From a checkpoint of a small transformer trained on Wikipedia.
Size: 2 heads of 64, MLP 512 squared ReLU, vocabulary 8192, 5.77M parameters.
Architecture: RMSNorm before each block, learned and rotary positions, embeddings untied during training, shifted keys, value embeddings, an embedding shortcut.
Training: a variant of Adam for these matrices, 171M tokens, 7047 steps.
Each number is 500 + 25 x the weight over its row's rms, rounded and kept within 0 to 999. Layers, rows and columns count from 0. Numbers have three digits each. The size before them is the row's rms in percent of the matrix's.

# layer 7 attention query, 128x128, rms 0.0472, rows 27-63, columns 0-127
101:569442376519487416487482472541490481492513516521520445506493499452511418493471522478492465527474514483495516493504498487521496502512513500493503509512466484516502530506493495493486487509504502481493510516503516516516527515513481509507547495502516495497520521505508515466494505501492506488506506484524484507512483501504459480507488503475489509509508475482502482513483492508485532574514
044:468456507510506477472460471470483515509458468492511509476513476506496478480545490466490540581518505516490514496498477506520501517505501503466492485480521501520487526513522506507501482454477502492507492561503497519490474489488512524484449398470500495519480470541480476439442510500530463509490492495511502521460496493520505497500521489512503491502498470494486510504503494503454477559486
028:513527494533485415477470461522481504515492497521469540488513475473432413506499500468466539470532496466506497501506488457503492478512492520495515516483474479452492477479499493505508491512500505492500499457467509541493471512512483524514537562485529519523523470492510497474498493434495532488518512493532503487521488479532483510520487501505475490496508504493493476509483438499471487520506
087:428545616482507591514515528446514522498471473491482559504512515533489565494516475520500527479502490511502481512484502512476494485485484487504488486479547508478489463505507512505518509489498508515507477485488483462493479477485532506491464510492487501503504474503483492548509496482516485513492493507483516490487526500498536510491515483515507488489487537500498521484507517485516473437482
065:484553552498465486491486517464493522478469482504494554535556509506432544491547481450502507592479493484478512486528500489512492480500489499503483472480493510465525557506511492498497496488505496515508512445472515559496514506474510515514472457492529501516545499503498462438481500486498504497509500520481535524498505495505522504528502483475470472502512502469494512485512522493489493520489
053:438530558489496574510514480461504540467452459453502541482537472540493534494529466470497519548440497502492480491473511512490500500480500478488466445470559505458491481518514534502509485468513507514505488505485481509497464516490507500490460510474510492509524460531498485502489505502494448504515499498502498507455533498465521505505508470515487474498510493489500494485514485502487467466506
051:490466474518455496478425445515502539480452497484524490478557501487453440469490504469484547553523512499514504521512480469552531488501519526483527465502478491525492531493504533495507478463498518479512513483496501545500504493504487528490508465480521500532485498505497483432482505518502483519499508465509492504506490486547478515515501493489524496509496465490504493520482508510452486564512
063:499482461523465515509426521535492492510482469446525489516530454484510457465477509470494509557489509501509544501531504517534483523505518492488471515494465491511538566509520505477533501488491497482501495508505484551519510512524473497477514453485534497475578496470499506419471498510488511500510500484507511522505533529520480510516485513475485481504527477470510487506492517499499517539506
063:488501449492490442501502490519507490528505497478515490486504511492486499477505497377486537543461530512503521481513472504501484551536503511473490532490457493516522518535485494500508510482520505487503501542488486507534528511494480537477562459482520493471497476479537543453508500492501488489501512500520482520541496479459474451501480505496462512514511512485499498501481465529504528528510
098:501509485456453472570501488500540508516505491508487480475487473516527518510474493504496504532554521492530453492491475499558509452534518529526471504518460531505488496503451499514487479472498468496458523512515528520492510493478494499501520485477534476492548462517481476491521448572501506457516475527495519518519486509517531483504470514466498499487512481514490541453505509509485522479462
082:517498465490496497515502472485534465520429564496474489525496517535486477488448463506475497519513533521451507537528490460533493520506483503505485510480464499477479496548494452521506504512506503489505521522483476515472487487501537485518505521518550507491544491519540469479466483473514440481548482490483517473501539486528460480463467511461520471523518487499529499520477518527506495501488
117:536496547482532494522509523491460495510490501477530507497504557513502505486486519525505494494527480507504474506493462512487463490558505488507464493479506535455502485509545490533409481451509473506476479503506440546475475506508511525443502518474486508492498507505506484515475501490472459527484513455520482498461502494497459503461471475498486505498554512518461492474477522475483514472485
119:537493541559521482539475567477484502505468467500520471496485504504516474506510486478526515498515522522479468461463439502512491528489486537487492489494500513534475495490469468494522508542455505480491504527557454516496476514509485500504512516523500491528510490493519496503489515528469532439475460453532463533476513529507468531551516512495533515535489477473480511507488483483488519511526
142:509497507479469505510466532478498465505521476493487471494506507494495518481514479486504515498498526484497508467558547491519457492527496500465445537501479471517500513530496481545485505460525525520504472517461494530492449433535482526527498491489511490441483527476488544502493509470533496518495511507522505528517483505499472548490563527486508457497490525511502443470504446519509526513476
124:552501506505521486472472481493471517520468538505486471504497466503489479490516473495490472527508455491505494506505492491549518515497498502504526509510489520524563537484497447516464505483538508517518526501472552500489524479489488463472518495505493559514533510520487429478468526509493485442464493443549500500473462484529490507518507555480500528494482466489483495491500505557480497511502
137:447491485509509504515507524535430487483523514456520491489510470482505495519469516548500495507536526495501534522543499502496512539478493480565485496484462460514505504501505497551464515486574517503477469498493516528492514514441521523501492499528490482488493486476481498513528498469478506519497442496499484507516537458471490502519468490517481481492480531495455526501495526491490476504572
148:515491477450498478517498488487507501515507544512446510518547487485481516564490525523506500508495508503466523505490433499487490516474482495466482502498490492475503505559505460504520520483503522465492463491495496519552509481561465464528522500549496496490489495452503448492520476496491502509454506476501466541500490482533532483494478448512504453495488528540530549487515494516488503525487
152:527519531463492496494518498495463484524540477494448499481509530495494523521496521522478500505478514507446493492508506475512527511498476503518500507493473473465481496477517519523500498547493493505510520491498440516539466524466497500535504506485487545541515474496456473485503474483521474494486524528503485464503499467527550561502464577508527508498549537474544493474506488510453509458526
149:488521500483490456484495515496476486514490520496512531515485498510496507474507547497490516483502511459517494476469552417495474467496524457534465508527493468507476511462448476519540518501526529503481523498457476527537508542512503477447496498520454526503505493504500461488514481518523516507492489525520477518504518525508488513504439472503532478548474534479473435502515518487515515524481
150:573512508475492499507480505481514503500534542443482535498521513509525510447480431503492480499549522492480502480438540536500509477475486491513490489499506470514524509512527504449462518518521518483476505520450526489523468515514508489532477500472477488500536520493501515486496483504511486488484500492492493507493470540500482537477471523514491485494505472490463536580502506443505527477511
154:478513513502523481532487448488526536504535536499531548508497501476512499501515479468477531494491515500470547505498486509529485514512532481472484491560500434520479515451516464493488454487504579506472464500507479480459478538522478500503519498522514504492500504517509489486522500496455503482515550462468490489495529464481537493503495544509507519476499509486472476471470515467489442496485
142:497505521480487484500483472508522457502494511473456505524497541463498504525507515496495506515557505461520531485485508491511499478477530515515509512504498518517459526534531476531472489481535521499499537507519504519522499503476465480465490508538518499513520506525496492480495510480509474503576497531503501505512475561502504528558536467475479528535564468546524511520472511482533500535568
135:484484525539506521531517499474537507453475500522546486474495486508548505488474503499532504480507476486504511487501502511490480457474527474508500493487497484508481470525485475475500488494506494488520488501470488487553482440466538519491541520514470528450478458506502439511481540488530488541493503487508515505496492561502545499527530546535486476494545521492489550498453493539498471465484
146:505498488515485485469513484499480508529531478503490488512508516526465482557501483504487485485483495501505470494498526518498491455541493467452496511549528477518473514482478461519490535524545479516494493494557469511532513504550507478505496501423543485519508506545496474500510527513529456546462496518522471508504520486466525458499491530502506519521470477521455518542449490496510529533520
143:495483469515494503513472518504514501428550510511503484467490523503511511482489476488470510474509517546497491489529525518537561481493457485507514441519532515522459473503487458528492516453508499550534472495490504471517536492490486505502501489482502536522483481502514542503487512487496466424512489469485474508514530531481527504518476473476508497523494514485536491504556512491554476461484
153:473499478522511487512472465496474525513502535484495513510512437478464496506524493511492482501460536486538509504495514480503504456529481504556470507510548475528529504502496522477462507481503500439507536509490461523539506515475518510483523480536573506497481503472479503496501528524460496476461481519506503518511490476476522490497536477533511512498506492475555480554508495490517483478422
155:545488501448506515576492503537547493464490462492484518508491542547520501532505513491517490501520485540496509464549473494480518522547498499440484503513532492510507489506523542509535529511514540519529527525492544492506495450514475486457500481511517547508494506500501500511523464471476504475492487542507523459504509494514498495490482469517497551502512519481464522548479479515497490515466
147:520488487503510465462485492498545504503508518499507491508475449497500509535495462474530466498489494524535496479511524470521537521463481522509482480490454503514490512506454519520493508495512542467494451513504478516523481537481477477556504501485526506512489518542493513498480525502503499541530524481508465474478501499530464510470491471507459561510556520494420540468516523489517513508453
133:479487495524529492514513507459464529515486501484486492487531559479511482511534479495507477487463487511534508501466514431496504509504526483512501540478539478495507495542515469529484495482494495528498510496465496523506514498523405492487525507444441443530488498506510469508524474502451500530547481506500540487519541497511511483511504527527509515458507498488509522511542480483464525494495
146:485493502498528497526485526488489526514546511517530525482498497485518471506509478473494521513484519482512544498470491504499527517481481516517542517483540496528493506501509482511454528513493494522534498501520519496523517493532562494484505500481560498576482510520486494503482444481484505525483519542478554497499515507526442558535501506515489457484488512503481500428472506510559541509485
153:488476490537530472480506531484530500505465499472492500499466508477473509516523509482509507494492495536512493448469518491517518478547527516533473499496506525528495495508527532465531498485512523485492462497501495491459524500535497511504522495486534554457478495547495483513498497479522522469475513500485522491546434483466532578454489482494512460462484522463496520517481480520488512495571
148:508499512492506473551496493487468508476517475486509496482486480515496523499483518498479507515531480482542524532510493480464507511467503468494557514454485503502507492488537470556498524547484514482486505494494466528464492523489458495501525515528531516488508570559471553499506561466461464491479473552488478510484487538505478490501490513508479459508462493523537537518502497485520504477467
151:548492482510472525461484527519501523519492500492487504486488508484507493511471483492535460505532502514483504449478509486512513524485530467486442489490492550497552499476471510524480537501480501554439471483483486520534496440466543501500548526518522499530508534505508485499464478490489507539518467481491529532474519508482514496461528510520521508513442501535519486514506493457503455472512
142:524472497480529495464477492562534496512474488483526503522514489476510466438486470511485478478491543482506554530501483484461508509521471472505500496532485503530476516515486526556509508539496523482502533502492463459507471474476516493465510505449487500510503506477485500515482485498476482474518528499478527469499420522484536455515488483473510477490446487507506537459495510492450477501516
149:489480514559507516483521505510478480503512503534465505507508487503471514522473473497498514491475497521495474508505473530510471530449561486530543511515458551496502487510508507521560473470452542479535513526442513494490506481503490514509524490450518493514529494463489478520489487520494485519510483519502458510521483455503511506532486497473502458544491523487496477503431537442521514490483
153:517486495512494506526484570504478496485522468489504492526493488449506544506514501476490523515512493498458522583464498509470511479502497542539490506529513537491507502491534450509524497512534528507468513490471522524518455521483463497487515499447526513479502507504472483506509492500546494507482496500521547539480545472494489479450549493505531499573503535491491503488510498520520460484496
151:462518520529505501467511540515520444486473513496493495499503480484481460481510487482540524494507469467485475471518538481480507566532482492545501518492513470532515507521534532503503503502542478481448514502501534468505473470546484519490470529523522503509496478470537489500490534505535443493477490487471506511489514504500508482518453511495502543498495523494541493446494476426496516472474
# layer 7 attention key, 128x128, rms 0.0495, rows 27-63, columns 0-127
041:510446498475529439519506543497475506476509508494510459502527532482513463527470471506511472492434485515481480484496507507511521520522515492509502530528515514546487518492516503482492489488481476500513482446519487489511499486469521478496485578493462485486475513517504432466504512546519536500503484524446492503558483522532533496475517509518498500488501548529500517501491470487515498551478
054:494551517501506481487451476462504524506482481417519525459522453527510529519571477521471517576516508531497493512505510497492513529482508516478519479532489473533490568469510515515504525491505512488513521551508513551506498523524505495499484467507487481496465492501511500463474508510503490490498522501524510505498479495532463495516498518496547501502526438512503489516503479494485502554492
035:492497532481501449496521567481514523535507502499500478516530480552526503525518501531522504516517496522480499490507504506515520503509514487542536555542505504504504538476506480508487506509498468495498524459518492523492468495488488421497482562529472522489524510515518451545488491491497519508523499535465474511601474497529504509503492529458515516483504505502494521505524507478494500541515
058:481533539509484562489503505538513485474497471578492551478469510488479503475476516483516546502509499481507500486496465502467501450494478481476496477447549494461512464519489493486516491493508489519513472568478485473502501466491500553505496470522515505506513459468497543534517499472510486495510506518524516508456531502506537512477499465480486475482493549488508505483498501486518488436493
057:487536529480513491505458495415498537513493510443487545467517465539486510500595481512498507564556504512500506525501520487521493543487506524476484494514462493498486551486506509489509503493478498493489506455512501515509485531519515482497527474469493491479465528518515483443467517505498491499476522480485502477510481508535470519516499516519535509521497462498499504514508489512482459540516
055:456525484528507445497477443487472536494469461483519554512534444508478479493528466467476498581468492509483504527476476502510493506477487493472456475474520495448477510518509522522546477464505505498529476485473486515511458505497498509484454477468527499498538443529488491491493483502499472469503520496496494509469498494486506503506524493526470492505503479483501484512484448506455492507512
046:491507497480490527483474479461519528480472487424530505479539460544526494498571475467491543581467506499493484536504531477521520516485534515492511505516486497476519534470508554518512495498519487503521525477508505556528506519496503484496484535478540502516521516496485472457457502466509494515452508506477502512508493474527483495509508497471507481533505473507519508527505487525481462537497
061:516483502516510486471464466498487500474481481512483521497503465524510473522547498592499475523558477512495489528494511486524523467485506508519510483512495491497483574459511522501501499524495483512510502502506512560504441498504512457519461458486495510536532516524473448475480513456498497511494510499506511484460494505552489523501495508482562514501514459517507499512527528489462480530496
071:506504473490518488489450504508512489575534515431484457502493478531525478487528493491471514449518507513532532527525533516517499574491523519478513543520468508543520542501496509502522502505493495488495509538541470521509531544535480461458508505484505516464493503478513508520473496489474526491488501482516492476507502521515461489519487544511516499509499455537509469526497505524520525546514
080:489526506494495475518479515523499527483566439519511496457478450489519518521512539518518492507512481476564469463478501531508514461518529515514509491532496512515516495445478538487486491475493487514466482506525531503512506498485466526495514464467471480506493495480449515508540486536490550503459509525509491534513451525486540512544523498507490539467491497506473520453526476492482524500501
092:514502483460467493564506485490554493516486527526477476473500483537532520504466484501495511495567538493513467514507471483562504476536510533543485502498460532509481487515457481516495477480502466490462529472509506536481507491490509499508523523484544477479541459523497476499509443539511485453534470516490514502519507500534506480484462519475511492496514467511498533465498510525493511476468
112:497505508447498483490529468510484498499510517500507526500505530508483538485482525528491483512515475484517515527522514505481476474553508465514481499487505511453518495512563501526424491435538480519484481460459490514490488489498520522458498525467496517471504512508490496503487489484509443567508534500492512471489490469489493480435460469505473495470542526529488492479486524490497500460464
120:545505560536522481539491557472461497513468470499527491507496534518504490498516499493528505514542503517485469482471425509502467509533490518494477487484506525484485512503512467523459495499479482492482496493537433560483457522507494519463506528495499497518512501499514482510472510511459489480482485430537466527466502512496454514511489497493505519520532489490458508485477497477468528476514
140:488488494484463492516480529490510465497530460502499492497507512495491527488512492484509511503500550486489513462548536494494459481528493506466444529493484466499465516532498503527501505477500515507492469512479468537496437454538498540535491479487518464440476521479493576493510491464531506541511514530498505519525501509485476538486550502497516454499502529513505456479501447488515529512479
130:554499510483499513484451497485479488524495525480479458490504481505497483485533465503489503487518482486512499492540524486553488518511500509486498537514478501544550522500487453543456504470546523522519504502466533517482483442514481481493510489495495542477498523493488470499480529490509491470469500458548494510485454490522471537509550561478510495495478482512486450482501470564489509522488
138:442501491530511503508500524540430488479516480455542488480490482491517484496472503531491494509528517501512519520545522504501517523490498487570497493484472462524503513480501506550459508488566505519489484499494516513474502520418533540487480492501492482498499481497483521495516512465487503505516445514500498489514536466455475505524481511504485503494492518480444505502486530486491481501573
148:494483487459498497527502501499482496504518551496458507501551481482489511566478527543503508499510517498471530515507440499486493532466482484494483495488480478487506499555508463521500520481524526472484453499496501518545510486534481475526522502555489494486478489445500457515527476481482504519457486472498464538502507466516527485499468446522497448491480540535508553487513503512486492519515
150:536510527475496504492511492505473486523538468497452490478513527487492521526495505524481491508483513516443499498519492502515535518496471512505505504488474478470492497490534523516486491546491485506519514487514449504532465514462498508547510501480502533544518478494458489474499481479513464484489522519505492457498493459522551552506483586502514519483558518478551516474501486514443508459535
154:498518507466487461482509510493475479522502518482492525504485508510501512482495555505485525475497513467501491475478551418498485475499516461537466514527483459493472500460459480521535513514522524500480528506463462530543496549504504476457499497514452535510503485500486462499514473522523509504488502528524473505508518513517499531503430493505535484547494544473492437494517521494503517513485
150:567506503478496512498483507492509493499527534448473527495512518514525505451473433505495472486548517489485491481438539535486515473477482496524492496485504480515529504522522512456465528521522502479488510515446530496534467501510511492532471494471470487504539517485499518493494488503520484486482490505503497509490460541505477538476477512514486484498508476493468542587505499454507538477511
157:492515512491522484525482448479534533511538546480527550508498504480513501491520468470478538489500518499467543502487494521531484508505533482471483491562497427520485512452515465484483463491508583501466470499501486478463466542526483495506513508520509501493500511514510492501526498496458500479506545462473488490492520474483531500501493547512508512474504500490467485489473517459491450493490
145:487497528467494491491472470508516458507501516462447506520495547465498499527514519503483516489559507466526524490486510495508496488482529518519510515510503518517463514531524485534474494480535527498498535522529502513510496509484465476465479492539516493518508507522495503505500511477508479500571495532501496496514475550506498531550533461474489534535559465553525498524478506479537500539567
143:484512528534494517528514495469539505451467493521540494488500490499541513497479506487533505509512481479509517484501506508492482452475524476501496486483496488503481495531490478482496487490511495490517493491467492490557488446455529514487533545519485522454485460515499433488476542487528484541504501493504516512499492570501548495540530542524473477504552513494495554494449508527505472460503
153:497502502518481497466512482495483507538523476493485493515509514527463481561507478502490499491489495504507471497495525517494488459541500470454495528548527477512479519479477469516493532531543480512494497489559468518531508506548506476502496503428544482519505504543497466521510526515532458555466499522526472508497516480475522461499499533504503516517472480526450517539447487502501528530519
154:499491467528491490512481517507505503427545498532499482468488519505498517487484476479476497494501513545493491486530523519531560476495456479500510438516537512526460485501495452528489521453507494551529469513488504474523539487495488517500502499474513532525501477508517535481484513494501456431513486475487477507511537528477534497520474475479511494520491513483531501501548516484553482455492
157:469505486521511497510466464492476529515500535476499511513517434478462496502522488519494485509460535488539501512495516482508503454528482508557474500511548472527529504502496522477454508480501496442505535502491458522539507517474521515484515488532569503496484502473479507486500533513463498477461485511503501519510492479471525490497541480527505509499505491475559478556507502488521482484427
157:546498499451509514576489499535542499467488468495482517512494536547514507534513507489520485509520489538494508465546470489481519521554497499446483508512532488513510499505525544508530531512516539513528531511489543499511491450512473490461502480515522548505497508499500498509522462474468504475490486549505527462508504490505498489488484472521502551502517519478463522556483476511496487515461
147:512493493499509471458485490494542499503510511501504495509472452502502512538506457476528477481489491529537490484512523473520537522461486526511488479491455504511485512501451520521495508499513544471494446519509472513520478532480482476555503497483527516513483509541491513522481528499508502541527526484509461476470503494525468514468493467511461557512558522500423542469517515487517511502452
141:480501508524529483508519500454464533511479495491486495489529547481502496515537472494511472520468491511528514499468509431496509510496519486507500533474536481492507520542514470531485499481493500531498506487460496522512510500517404493494520498436448448531489495518507468493513470500450496533552479502498544486516544499507513479512502527526503516461511504475498529508543496482465528493499
149:488497497495529493529487525493487532509546507512529519480496507481520470503499474474492515513474516483511543499472493505502528518484479511512542518485534495525495502500507481515449527512495487523535498503524520499525516498530559489485504506482555493576485513517486493490480446489482509526481518547477552497498518509529440555539500503510488460489489512504480502425474515507564540519481
157:487480494532525477483510533479534504504466500470489496494470511480475514512523509477511510503495492540511493444471522488517525479550525518534477501495507525530495493508529531464528500483510519486493461507503499492460524504539498513502525497489536556463486497548496485516497498470522520473471510504485525494543441484464532583455490480491513458462483517464498526511483492518492514498570
151:515493508489507476555499492495471504472516476482509493488480486510496520501471519497478509507527478484543526533512494480466504506468506471492552514458482505499504487488536474555498521551485514478487508511496466526459502522491451500502530508526527515483506571556472548495509559476459467491474474554491472513481486542510480491497489509503472458508463498526538536519501500489524502480465
153:544486477512480515459485525518500518519486494493486510492485510483508492516463482487536457501524502518482507443474507490512516519482530468484441494492492550497554502478473508524482536502479497553443471488480485520532492437464542496498551516517523500533507532511505480496457480498492503540514468484488526536476521504483517493464528512516521506509442500533518493514508489457497457468510
144:517492505480527496463473494559533500522479483482522506520519484480509467439501466508486482487504548482508553533503480482463515507529471478506509501533484503527479524513483522554509509542496523481504537472488464477508456477472516488462509517446485500509497504475483499509481484491476484475518522497476528470495423519492533454514490487477512481492446479504502535462498504496444474499519
157:493486513558506523483517508507475485503507500533468509508517487507467518522482468504504511507476501523494477510506475529512471530446558486526540511517456548496503501510503509524561475472453544477539518525438517493493504480503485513508520484449520491519530493463487476514488485516492484513510481520504462512521482454499510501533486502472503456544488525484491476502434538445516516500485
155:518490493518494506523485570506479497483519467495507489516491486450505544507508502473494523515509495499462526585465495510469514478504500541536489508528513539493506507494537452512522498512536524508471511507470523516525460520483460502486521501443524515485505512508470486501511493499550491505483497502524544539478545472492489480451547492499533501573505533483489504492507500524516460492497
154:464513524533504505467512546519521446485469508492494500497495482488478467474510485478544522498506469468482475469520536485481512565533482488542500520495515471528516497522538529499500503498540479479446514519500533464504475470544482523490480532521520500508499478471538493491490532497534441490476485490475505507488515505502508491514458510502507543503496522491543494444496482423502513471480
# layer 7 attention value, 128x128, rms 0.091, rows 0-17, columns 0-127
094:481520496536494515466488522443457520514498522459441488481525499501537514517497549529493496494485524496480470503537505518487487499481547498506499504500465487487489511466474472513475474512539484520431515491517497523474522531491509464462481510479482444518496544491489464493479473479478525518465489493501480479542454529481477474508510500531518513491515537442548522534513514530512505493475
087:468476462497471493462507477531473500468480511494554515492534502502496417457488507479471511512503463482509535481455476511484501470515483490489530457509516507526530469481534497499533502514548512552474540502509559487505487489460503507526489497509524491503507459514489497492484461490533523460536465501464537510494518477501515497479505517479449524527497509506497508541482471458474514505520
102:502481534513454487508522470508516468518517469500423465508442491497491452442518464474520455497496506482504514460434514487484438493496509538522484483486527519532494509515462517471492486483449512535493541500536492499541496498543469502515459511522477486519510463531510520510505478490494515528532494486530471497469482519520517463484503504503513477488514481513480490464507508512507483499509
107:502496520474454492476500508494491524467480466522464525504529482521504465475520492501495531500491437455490501517476500524476516510482541483497506426520492473464471500541522489478517490522441492509519502499544534509477472480461493504522485487494474530457519460468510515501487500494527467508456496513536485543515515487489527511531509475512451528429498489543526514497478496515483524496517
103:509505482483517487471513451499498538507495455481491472503545518497469461491525533511555514496519522520522545543529514451509481513514458488494509509546499477513445502503490540491490521508508484523505520489491513535494506499495502450491515504484542501497504517492538513498462506485456514529491461540452502484488514536496498549482489468526478486423530507476453497502530533465483512491499
081:471524537465537509570493518459527488512548480494460499485483500516468528488520486487508485496523505488472505486501539493471462563511509531505480499512446542502501515510512484502492524525449474438480485496513490480470523513524498497484521506489462456503475520478479491510497504474506466495501494533518502489475526479522506543514476511551523517527505455507513526534480493491555445513519
078:498501495534483532501467516476518468474533476526523547465510493444516528508506534527470509509512526503517520518490530507454542500539469479501490516519526480517509452510479495501552540504510501534475511515487438474499534483497512551513505479480493458537482472488508519490548463504536503473495520487514509489449527533519509487444468476441496475470498515507485512474510505491481502486492
103:505482515509466461449493513522437461529494501481516480538495527497470508488502559471490534498521529497515508472485471506475511515532479500545519483494520488491479515509500505452467544458490496482491434516513515461528496496457460505467479506513529514529541493510483490503486493520493485499492451495485455514494523523501492479524552482498489471500521464491534516460462475543508465499534
102:447510555467500504491535490465504488559516458480480477509490506527498474513507450494471516489505477509542572522468493448508513497489563479504467495469474469471481506494528513527501474468529491517520539498483505499510487516473532494490482509505508466527498520502513507511527502462483479485512485469427514523463541516477496514524483471518497500547484477537513545507515502507514511494492
085:502492498557452510472506497535516491454533452505561575506518492490484509518483508489505537508513490511539490494541457540502532432492459441508509477500491498483521483555496496488512517506500523516508440484498493521529481520516472517500484535499480486517508502498491495503544486479451498475512537479516475531484510505485473508495508514513478472491539546494502507515497529471528521490489
109:517501527524507493492530507491514508505495484534465513501503502447472486514483535476506498497442494504517486485457463530509510510479480466531500541549500500468521513488508473475482439495524514557523507501483489502509452489509512516487514490530511494534515449461518520502538512520480448456517518516463472517524545449537470474499465473495478496556499499512498498494509507563483521493515
090:516528478498518511543489501456451476494548474474449489477475496523503489534515512547489498490478508511524491506483537452466503483531505525495532469543514515484482500525494491514463520482492474461512534497485516479509530503543488462516510485485450538471498507502494507491496478459503561543496460469474514521543510475468471518492525493514531489520518476507494548560468524510503484512516
089:485499488445529510497467502527470470465471490496514485480489508534549515508485565480473488515487465500496550489491500528471539516496506530448544492498507476520454483492512519498515502528527490499475549482521493494462487475504546507494522494532518526500497484530502479484550535516453536510545472505468499509503445503456476504455463488463507466518508527469491503517483465498508496505492
092:516527495499565529558484548491565486503527499476457505461445506497476526519504544529519500486471506487526465491506510495491507518505486532537476552462508518503479510504521509498514515504467476427467461517499437504501544485506525482504494499479493496481491560512540498494481513496502540491490512467480524471493487494511486520549477479521514506518501514532508489512509518514518466504494
091:499494522509499484506502489546504546477449514493572524517552495477500488515495543482471514510481466495471499499506511457472477461453482490523478485503557465497429485515514504498522494515549487521520497492526511500515477490464471515473493495498523488555511480493475487500483477501466497472521509510503546552542488484516492544481507531460517487523517511534498507522555505516527504493504
096:517476514501527511488525504466516513533530505544521479535518513491469487463513496494443492487494556507444548492521475508518510500463478527489533448503506528536500507489515532506555487560439495467516509487509454511521516513470488458493511499524535482516516503460471499518475475491516485462473550516522504511534506523490482518457537493511494509522467518509481523502518516517498470480480
095:526500502489518504458523467513508502490483507476518456510477518501431498489501483510500515500497470517474523497466471498549490478502476527505512508481531528481468518502516548504499480491525513476488497493496494518549482500524504457491479506509512456464544545511449492500526500484517501502475486490462458513540490454478471496534474497499492536421471521471543508436506512472501458491471
087:484485524522495500493533530475508473489544439458493474532550501462498462482497488472510472494496533538524497504526472503490468498509545520542496482476447505522483531504519492500461499488483475485469498508464517510456485500532480494512513512510485489527518545473459496518502492475543501536512454490469505530489527530490512473541504529551470502462501528522494525523530517482486550495537
# layer 7 attention output (transposed), 128x128, rms 0.207, rows 0-16, columns 0-127
097:484491476550534483469495502506478497484526494504498480486524492435519490540476540476495487505462502487482463486513491513446485516492558490479506504510508488509509460473470478518475458486534490519450504515513467531501516512463504514487498532489453456524503536484501472507530460502479523512471500467489481492546450530473480496479517477541503514475542563488510510527491490522505488479451
093:471508528461505502462518523492511504504503508478543513497524523525480494472526483526494504503503448474520531490485500499457514496477470484527510450515495538511520516469519507496508508518545522560455569466513539496494490488448515473546464475547509480484509477512502484511476475465513518496508449493466562512491535493510519529526489519488480486519500507539502502556503466491472490492493
096:496518521524476498498484493497502466498502500484423488495455487504479483429543481495511469527525496485495525471465502503499430480528504582506462463478522523542488518527472520472483500479455507542488540482531519494530464499544478508513480500509507500527531463526509510478480503489496500518513481484533456491460472530508510470496472515475505493495513453481501515489485514503506497505522
106:506499516508480486483486508501495497486497490530476503469524453507512490499548504519497463509509432479459514529482495490467540533481539495514517459498490488444500535535533492498528458510454493509506494501519559510489505508455500495534454485513504522454495468492503513512482515486513484530495483518534489550512492477469520522549501478480479524417523464537505479496476506523487500486532
107:518490479513496491457487457515494543481515459490503482497523502485504473504518568492533500521540553525512538501503495445485500510510440503510533515550506486516443506497495509501512542508489481524510512498468493522489487504497512496508483494481529519506514500490533487518495527493481504521513465526446497495465508538486495536474486466537482486412518517490475496516543491430486514511499
080:510486463504529490547477485508485490493537483527495502471493503484509475477475508484499497496464508486473513513482523518501471537571527502466480495497454502489483487523503498495506526536471470430476457515521519479486503518529457531475539499452468451492500494499467515431501496492501483468500518519503506504491524472479498514487491501513494554541493462482520534545456521487540463500530
079:481555517452469534488471524449543519569525460479490559481511511487495542520523512521466530483509526498508513507504513485498496502491456447482456501527490455519515479508461507504534507515507513520479529528489460490504524497524492493502501498494523474553512506492504522541529477506511503481506515488525490495499531518504515508493458468451496502487537497499474545487529558517496524473504
104:499507533511503482444494527491454465514469502489522468501506494497476521484519565496485532522495555476529501492493508503494524522541476535544518480489524502470487528505524490501457551460495524495494446507494500455536497485475493498466490514511533498513508509502501495506481506483495483535484469496474466485492523520488517485540571479497502463519539452495541506453482463535505470483531
104:478493481523504485477489455500496475508545490486502494491491500489530486520497488507506491525522487486510578525498477470498520523506578477518475488440464493479509522496533503504490481496523489504525554495476509481508480519473513524514479492506527475526481520521507526510514531494483479485540481467422490552465514512480466492524454480472500486536459451505517532513508464505528528529514
087:475512525518456523492505515473526520510535486457515553507532452529446525518511501502538540522522492513505515491526489504519553476463475441554528501510494471485526493530501470497472498522515519478489458483511516519511485509520513458502482543539511497516465520484515501531520496502496511514497524471515458508501509482512445512532501507541479498488567525484504512538530530474534507504493
110:503497531498482493496494497496499510502491509500442497492488480471482499516479545484507486505489507520516474486463481511504535511468489510540501532553499500490516498479533486483492437477496506553492513502458476507485464500516526499490490470542519505532478453464505500509510530511506441489498512524485471516507545469541459453515472472491504492596493479511509485520520503577496493509526
091:522470474502495474528499483500483473476540479495493472504458535508508490524485507500480489489480493515553494492478516473480527498546505494468532454530507501478484487504489483512467509480502485473549514492505497474499514496550459484519521509478450536479509496517499526518521457482499550525497474470478515541535477496481484526439521490502523492509536489527476565571442525503508481508513
090:498504500433521535503489541484499505492445489517515492539494534519550511502473520532495493477475477488522525489500507536459533492477511531484496476511500479510484487487504503511486512535536492503475549498523480481435500502487521474491507482520506519538507506510514486432567526521461543511552458504475501501507462501480503522446501483489500467517498559461503519511499490477504491492477
089:505514451511500504533479523527521480505499485504484505489452514501499510522442535488478502465483514485544484495503490506521490514537472527495499546464489484488480457513523517513514501503485466418494444561480437529512512505530490510484535510455504487510518536518515522491525518507501556458493533463491506486510465499496486501515472478496497544516504512526467501527461545503522489508502
090:503527527513501494520501509511488519507444503496535518509524461489470518525535558509503501508519484476469512500519505457490512454469485502532517506514548494476447476505506496504522496534537472503510534472495484514526457496460465485478478514550538504534483481505477467482473474511484511463513473510501552530512499482479480521504491557463537463535521490521503473521563486534509526515502
097:498476510522522508496528481515491493502549536523517488471511495500479497474518522510475497494517568521436549502523478507501521499486470535475538443495512519543478516462526533502551465552465489461504506490525475494526518501468493469482509496529544488538492486474478510516429482496485479472503539502556493494511493514499449503473526502494506523518485501487477494508509526514478466493489
104:521471501515499512468495477507492470475498522482516466514478507504460513501503503527499499517517489528477518504449473480516532470519471550540518524493513531492486504476517533503500474500514518472478519497490487501540482511491539471508491493530510468489511528511464502515513500499535494500480459499470460471534481477494456492534487516495495546388447525472524520437504490465506472502477